Weights of a small transformer language model.
Architecture: LayerNorm before each block, no position embeddings, biases, tied embeddings, ALiBi.
Each number is 200 + 40 x the weight over its row's rms, rounded and kept within 0 to 999. Layers, rows and columns count from 0. The size before them is the row's rms in percent of the matrix's.

# down: layer 9 MLP down (transposed), 2560x320, rms 0.151, rows 2188-2207, columns 80-159
# up: layer 9 MLP up, 2560x320, rms 0.156, rows 2189-2208, columns 80-159
down2188,081,175,227,176,211,150,192,158,233,215,255,155,170,219,154,154,93,179,148,144,192,208,222,117,233,145,232,259,256,153,182,187,207,228,205,242,133,171,232,186,247,240,134,172,205,285,220,200,203,188,241,193,225,189,251,185,157,172,245,162,200,216,112,233,199,197,170,213,198,178,203,205,211,245,282,183,185,191,251,230,247
up2189,100,196,148,205,172,131,168,203,177,128,237,189,265,184,171,151,220,221,154,251,160,162,246,171,182,221,168,148,216,203,243,140,221,186,236,197,261,222,215,176,182,210,264,172,221,233,211,223,229,127,171,200,180,115,235,177,243,278,214,254,181,116,137,216,140,156,142,194,148,189,202,196,211,266,261,177,257,177,152,168,229
down2189,095,221,207,168,195,148,186,169,193,198,233,140,193,241,207,188,148,198,227,207,218,168,210,184,205,182,205,244,167,164,229,230,160,166,217,190,229,114,225,150,195,193,228,255,187,247,187,224,245,196,183,189,193,173,249,218,198,194,194,144,259,271,226,202,288,226,154,216,196,256,198,196,160,165,258,125,150,178,165,112,209
up2190,096,191,238,166,201,221,160,194,199,140,145,183,230,193,240,192,212,137,177,166,208,244,137,168,274,222,229,208,158,133,258,193,206,219,180,231,270,257,194,239,259,253,239,161,205,166,198,230,249,182,238,229,172,223,219,214,232,154,227,209,280,204,185,152,223,183,196,194,144,239,200,235,164,159,207,239,190,159,225,166,249
down2190,095,282,309,120,243,188,137,194,177,188,272,215,220,118,265,176,216,179,201,199,227,221,186,190,200,240,219,182,171,167,283,198,158,251,214,250,176,261,259,247,219,163,133,186,155,264,168,222,221,149,244,216,169,216,177,158,159,221,242,138,215,171,213,162,211,186,283,203,176,177,206,224,221,161,209,244,215,235,192,117,306
up2191,105,231,220,213,196,241,200,144,215,134,183,176,186,162,221,216,217,204,163,122,172,100,192,202,222,196,223,185,276,257,168,168,180,216,245,191,202,70,156,206,143,203,219,237,215,232,205,182,227,150,118,285,193,194,286,210,201,240,223,75,199,165,188,224,213,248,188,244,231,236,175,250,193,248,137,223,231,142,239,232,272
down2191,109,187,229,199,185,236,155,231,199,195,269,186,217,171,150,208,221,148,181,223,192,185,189,201,198,172,173,192,173,152,189,188,207,184,204,155,217,143,240,173,173,208,205,167,290,163,195,131,160,247,199,157,120,211,297,152,139,159,223,160,165,141,221,195,234,242,182,205,94,166,109,201,246,194,230,187,223,185,235,248,212
up2192,094,275,180,181,174,189,283,137,170,216,152,100,123,251,226,186,188,194,240,187,203,195,205,182,218,202,214,284,215,152,201,240,197,197,224,238,217,116,235,216,156,158,207,163,218,141,210,156,182,217,205,257,177,229,98,150,195,204,238,232,253,195,203,195,256,166,103,136,218,203,237,147,220,226,170,221,149,213,118,154,210
down2192,095,186,206,157,216,162,153,149,184,215,166,157,233,245,205,262,178,206,225,151,159,157,247,193,113,193,158,214,171,205,197,165,162,205,159,226,186,93,164,182,115,185,182,190,259,259,220,170,187,259,138,218,182,225,166,177,242,199,235,199,133,219,143,158,203,185,238,190,170,148,207,157,225,197,199,119,226,139,187,184,193
up2193,099,168,180,232,202,233,253,216,200,226,219,187,204,159,205,119,186,167,175,176,219,175,208,222,261,198,200,241,191,164,210,151,230,144,140,164,167,178,236,176,204,184,146,192,199,165,242,132,242,261,273,228,202,221,154,154,233,199,227,200,275,164,237,183,242,156,221,160,196,204,165,215,220,174,164,237,208,165,190,123,209
down2193,101,201,232,162,245,176,225,227,215,202,214,173,220,215,200,138,212,252,109,158,202,236,194,202,202,110,183,171,257,188,141,173,177,218,185,203,251,217,153,242,195,175,232,178,200,224,183,207,137,181,250,183,264,183,188,203,158,157,143,206,208,205,133,161,161,194,159,217,156,239,208,185,147,245,207,179,217,136,207,194,183
up2194,103,151,279,169,238,284,216,181,217,207,182,188,208,155,204,213,289,216,230,168,186,165,183,307,225,209,208,195,187,148,171,197,216,205,175,138,165,249,168,217,226,218,200,183,185,182,229,201,214,185,179,199,189,160,276,186,180,180,234,204,224,209,175,213,181,167,190,199,259,238,207,230,204,210,161,183,263,133,242,192,230
down2194,099,166,241,184,224,186,208,180,206,139,200,168,206,227,174,170,276,204,260,175,214,196,183,262,164,225,170,159,213,183,173,191,194,242,148,228,218,222,173,156,148,218,175,181,182,253,231,107,126,174,203,218,237,212,184,249,303,200,202,198,191,177,166,214,185,167,289,195,129,167,215,175,261,221,260,271,258,175,198,247,202
up2195,100,173,166,140,181,158,205,137,217,246,282,183,197,181,227,243,224,241,175,196,252,160,219,251,226,116,217,180,185,116,159,175,243,217,246,242,197,212,203,160,202,145,193,240,173,199,223,211,163,173,235,194,274,158,162,190,183,276,204,192,199,128,217,178,169,171,189,160,208,212,271,212,179,149,185,138,189,234,177,152,252
down2195,094,168,171,205,260,216,110,190,248,269,217,218,201,214,117,183,122,202,171,100,115,268,205,178,217,193,241,170,180,200,248,240,212,146,141,249,271,149,226,203,203,282,185,194,186,191,232,218,236,178,239,134,87,172,307,211,127,148,236,208,163,144,228,137,188,210,219,249,230,147,246,197,236,268,156,206,208,183,126,264,208
up2196,102,275,145,229,125,229,199,217,199,216,173,201,162,195,131,141,155,185,196,168,201,198,205,120,214,201,192,198,202,177,144,183,158,217,265,221,196,244,269,177,191,211,133,179,142,233,171,209,215,294,161,200,165,142,190,197,170,119,129,242,196,240,150,185,260,201,133,197,168,217,234,232,145,245,161,212,154,266,225,224,159
down2196,109,156,231,185,167,192,248,198,94,199,202,200,229,172,167,216,187,243,237,199,199,121,173,171,204,177,259,134,112,234,237,248,163,212,204,211,127,290,209,232,237,207,136,181,254,272,228,179,201,158,197,166,260,236,154,169,188,204,195,159,217,212,171,202,217,142,163,207,210,186,217,206,198,212,224,204,207,203,240,213,192
up2197,098,218,129,171,145,248,204,174,174,191,202,218,195,191,196,233,175,187,185,204,182,253,214,237,122,150,195,210,181,212,205,139,206,183,222,193,234,281,163,203,211,234,164,214,168,189,244,244,172,225,215,133,182,158,209,200,200,144,189,145,178,234,223,203,194,184,186,171,246,226,238,91,269,200,222,135,125,161,173,209,225
down2197,100,171,242,221,173,176,132,148,189,257,201,152,215,189,184,216,145,216,229,212,165,211,257,210,235,208,224,272,221,184,201,271,160,161,185,252,207,149,179,190,220,235,247,241,217,247,149,242,205,300,164,174,135,204,185,236,172,231,174,185,208,213,177,212,191,147,260,199,221,204,194,289,156,192,207,213,235,196,230,222,191
up2198,099,196,169,291,198,174,164,177,192,241,236,215,144,217,209,185,190,257,249,190,195,269,223,256,160,173,151,238,197,254,213,147,180,153,226,143,281,97,204,239,200,167,213,162,204,169,190,233,221,318,165,195,224,207,130,217,224,182,168,149,227,198,198,181,236,185,203,225,160,170,228,263,215,232,157,193,228,226,186,211,232
down2198,100,150,251,180,217,143,242,234,289,297,248,193,242,210,191,197,196,121,244,117,219,204,227,200,163,232,228,167,167,178,239,229,196,292,229,181,251,237,238,175,159,222,165,177,169,162,201,212,224,204,191,219,248,227,221,213,166,168,226,123,184,217,263,177,236,237,153,161,209,172,159,275,178,259,183,264,171,151,162,209,159
up2199,097,218,181,227,111,232,198,182,221,198,190,160,269,147,246,101,197,224,176,215,202,151,226,255,239,245,205,138,269,220,234,264,249,180,215,151,188,111,226,162,149,203,203,223,159,208,208,156,248,206,155,289,278,233,178,191,193,239,261,271,256,146,242,164,231,176,254,210,137,137,176,263,203,195,187,195,132,195,232,258,202
down2199,096,194,183,279,261,225,180,173,129,144,165,125,246,185,205,208,213,157,163,215,160,210,177,225,243,194,173,223,168,189,176,239,170,241,296,210,149,187,157,182,182,271,178,193,182,175,179,156,150,148,213,177,217,194,217,151,182,249,252,297,218,213,218,151,181,272,185,217,214,207,177,173,241,206,101,190,135,215,190,240,231
up2200,101,228,285,156,199,219,161,253,182,241,203,173,195,141,224,238,188,209,257,152,184,273,230,187,169,223,164,167,181,276,227,212,183,222,103,187,194,166,202,224,242,184,163,213,203,206,215,244,289,221,224,198,165,154,232,164,195,200,152,140,168,185,280,142,155,161,131,170,177,273,195,186,196,257,178,126,146,179,208,186,165
down2200,093,215,245,185,266,198,310,257,227,215,190,134,215,178,181,189,122,251,229,241,239,219,203,253,161,238,215,268,168,190,175,187,153,192,187,182,206,158,192,199,170,177,207,232,166,224,188,203,175,231,185,200,205,264,214,191,294,153,166,163,193,184,165,225,260,271,220,143,199,231,184,216,199,204,174,283,167,187,141,249,209
up2201,096,213,187,216,235,202,184,185,190,227,242,155,174,178,182,219,230,183,124,211,241,201,203,254,224,302,216,210,151,240,155,268,190,314,214,215,162,134,185,222,211,255,216,207,204,203,234,289,171,238,195,225,237,157,203,180,176,117,241,217,219,156,171,193,172,173,104,235,225,177,239,294,187,164,200,202,171,182,180,219,301
down2201,097,143,246,170,229,157,192,142,171,207,203,149,293,193,185,252,253,181,215,184,152,247,176,184,146,240,183,261,169,247,199,175,184,213,180,177,159,128,169,278,264,211,256,206,187,181,170,168,256,177,201,154,216,186,123,230,255,286,280,254,161,214,219,194,156,164,272,199,201,198,156,178,206,174,218,225,204,204,208,187,152
up2202,097,255,229,159,205,176,152,248,151,205,302,255,189,181,202,218,176,221,209,189,207,200,242,190,209,154,201,125,257,266,205,212,188,209,176,164,241,231,221,197,222,224,213,132,266,273,215,208,225,255,246,211,226,227,262,198,145,310,258,207,152,117,220,201,248,213,157,191,231,211,172,235,208,188,275,190,207,156,227,228,201
down2202,085,131,143,216,181,237,163,214,246,217,203,155,169,136,126,232,270,214,187,210,153,202,200,166,189,225,212,213,113,201,212,226,237,229,239,210,188,195,279,149,187,155,191,241,213,139,196,169,165,181,239,237,268,193,219,178,228,183,138,149,240,183,175,218,172,250,118,249,146,206,227,98,217,239,212,192,189,191,181,157,234
up2203,106,160,232,235,216,205,113,236,197,234,159,210,254,151,154,253,172,146,268,228,176,187,177,128,152,239,190,185,187,207,180,205,121,220,191,205,220,118,139,150,225,229,265,172,211,237,203,167,238,223,182,114,269,220,204,198,122,232,241,253,257,164,169,200,188,160,180,219,237,153,201,198,176,198,241,185,225,246,181,212,155
down2203,101,216,225,223,236,206,224,230,226,165,279,204,267,190,146,216,244,247,274,253,221,223,226,147,186,157,168,263,216,256,222,204,239,211,217,256,249,234,223,182,193,223,210,203,205,199,194,194,215,201,191,256,219,207,231,293,208,206,264,179,192,136,179,267,199,205,290,204,152,173,187,138,205,144,252,246,156,148,148,208,187
up2204,089,173,262,234,208,166,250,313,222,243,206,156,185,185,193,196,211,222,190,209,189,281,231,147,159,280,213,258,247,156,220,165,184,230,137,184,170,188,199,197,173,174,251,176,268,199,295,204,288,233,177,204,171,164,170,190,192,229,188,177,178,145,141,180,137,204,227,209,143,214,91,212,208,122,278,244,188,200,170,147,187
down2204,086,243,122,124,193,193,229,170,188,163,146,213,215,263,213,257,190,259,134,259,152,189,162,197,126,145,200,225,150,266,174,241,240,219,203,199,177,177,221,143,213,205,191,176,290,187,215,183,141,208,283,152,231,209,231,156,122,167,239,231,165,182,182,192,229,180,154,278,246,211,163,206,231,249,204,148,180,160,192,218,234
up2205,096,195,124,204,187,226,229,174,172,232,200,177,182,142,256,322,254,237,210,257,187,201,238,235,231,277,185,144,229,209,185,162,210,200,262,234,129,154,158,165,273,143,231,202,173,229,198,243,260,199,182,207,202,225,187,191,222,169,218,153,190,174,187,170,175,184,167,272,217,127,224,215,214,267,140,159,223,228,133,238,221
down2205,093,204,207,227,179,155,146,245,197,243,193,117,220,139,167,156,181,197,266,209,208,275,171,120,140,164,246,260,124,181,239,230,149,215,232,197,246,233,185,125,193,173,230,229,244,136,184,217,211,193,151,221,291,161,258,199,200,243,259,218,142,224,193,257,256,194,138,158,228,332,147,201,137,166,214,215,169,219,198,219,172
up2206,101,224,197,165,174,149,208,164,196,156,222,178,187,203,198,211,204,179,203,197,136,149,202,169,198,269,201,173,209,248,205,173,212,170,159,253,214,235,251,133,93,216,187,206,173,212,183,229,221,249,243,201,127,261,199,252,183,122,155,197,150,265,203,306,245,144,165,196,243,254,251,213,244,146,193,186,211,197,217,166,250
down2206,101,296,274,161,214,212,158,151,217,204,181,230,193,257,218,141,181,169,182,241,207,155,192,195,220,188,219,231,189,207,127,228,195,131,175,243,225,202,181,178,144,231,180,275,226,170,213,188,156,248,163,157,182,230,174,184,244,233,229,234,182,162,266,151,185,237,247,260,213,220,186,153,171,213,196,202,144,218,212,173,225
up2207,103,173,158,234,194,216,230,101,169,205,186,240,151,161,161,334,197,181,204,245,213,187,204,192,203,225,132,175,181,200,189,196,250,205,257,227,182,197,243,214,214,165,262,196,177,224,222,237,172,237,148,148,162,182,237,217,219,210,218,202,271,224,163,199,156,159,150,211,234,196,231,201,159,159,147,188,140,251,119,176,232
down2207,103,201,223,255,192,217,153,123,230,157,271,208,257,189,238,230,248,160,169,195,225,265,195,220,214,216,155,225,164,288,173,185,163,165,130,246,244,133,236,229,169,249,223,272,117,182,225,237,175,149,187,270,132,217,156,289,238,244,273,220,253,228,199,175,133,173,204,189,223,175,187,158,216,213,160,130,157,174,202,194,158
up2208,103,262,185,268,202,202,165,215,205,183,209,189,225,246,207,206,231,179,171,252,276,239,222,230,209,219,217,228,185,274,210,265,268,213,225,239,185,188,173,201,226,188,229,135,251,160,214,183,143,238,250,136,172,177,231,178,166,223,196,222,194,166,212,175,215,141,131,244,277,217,289,180,170,202,193,175,208,224,232,253,196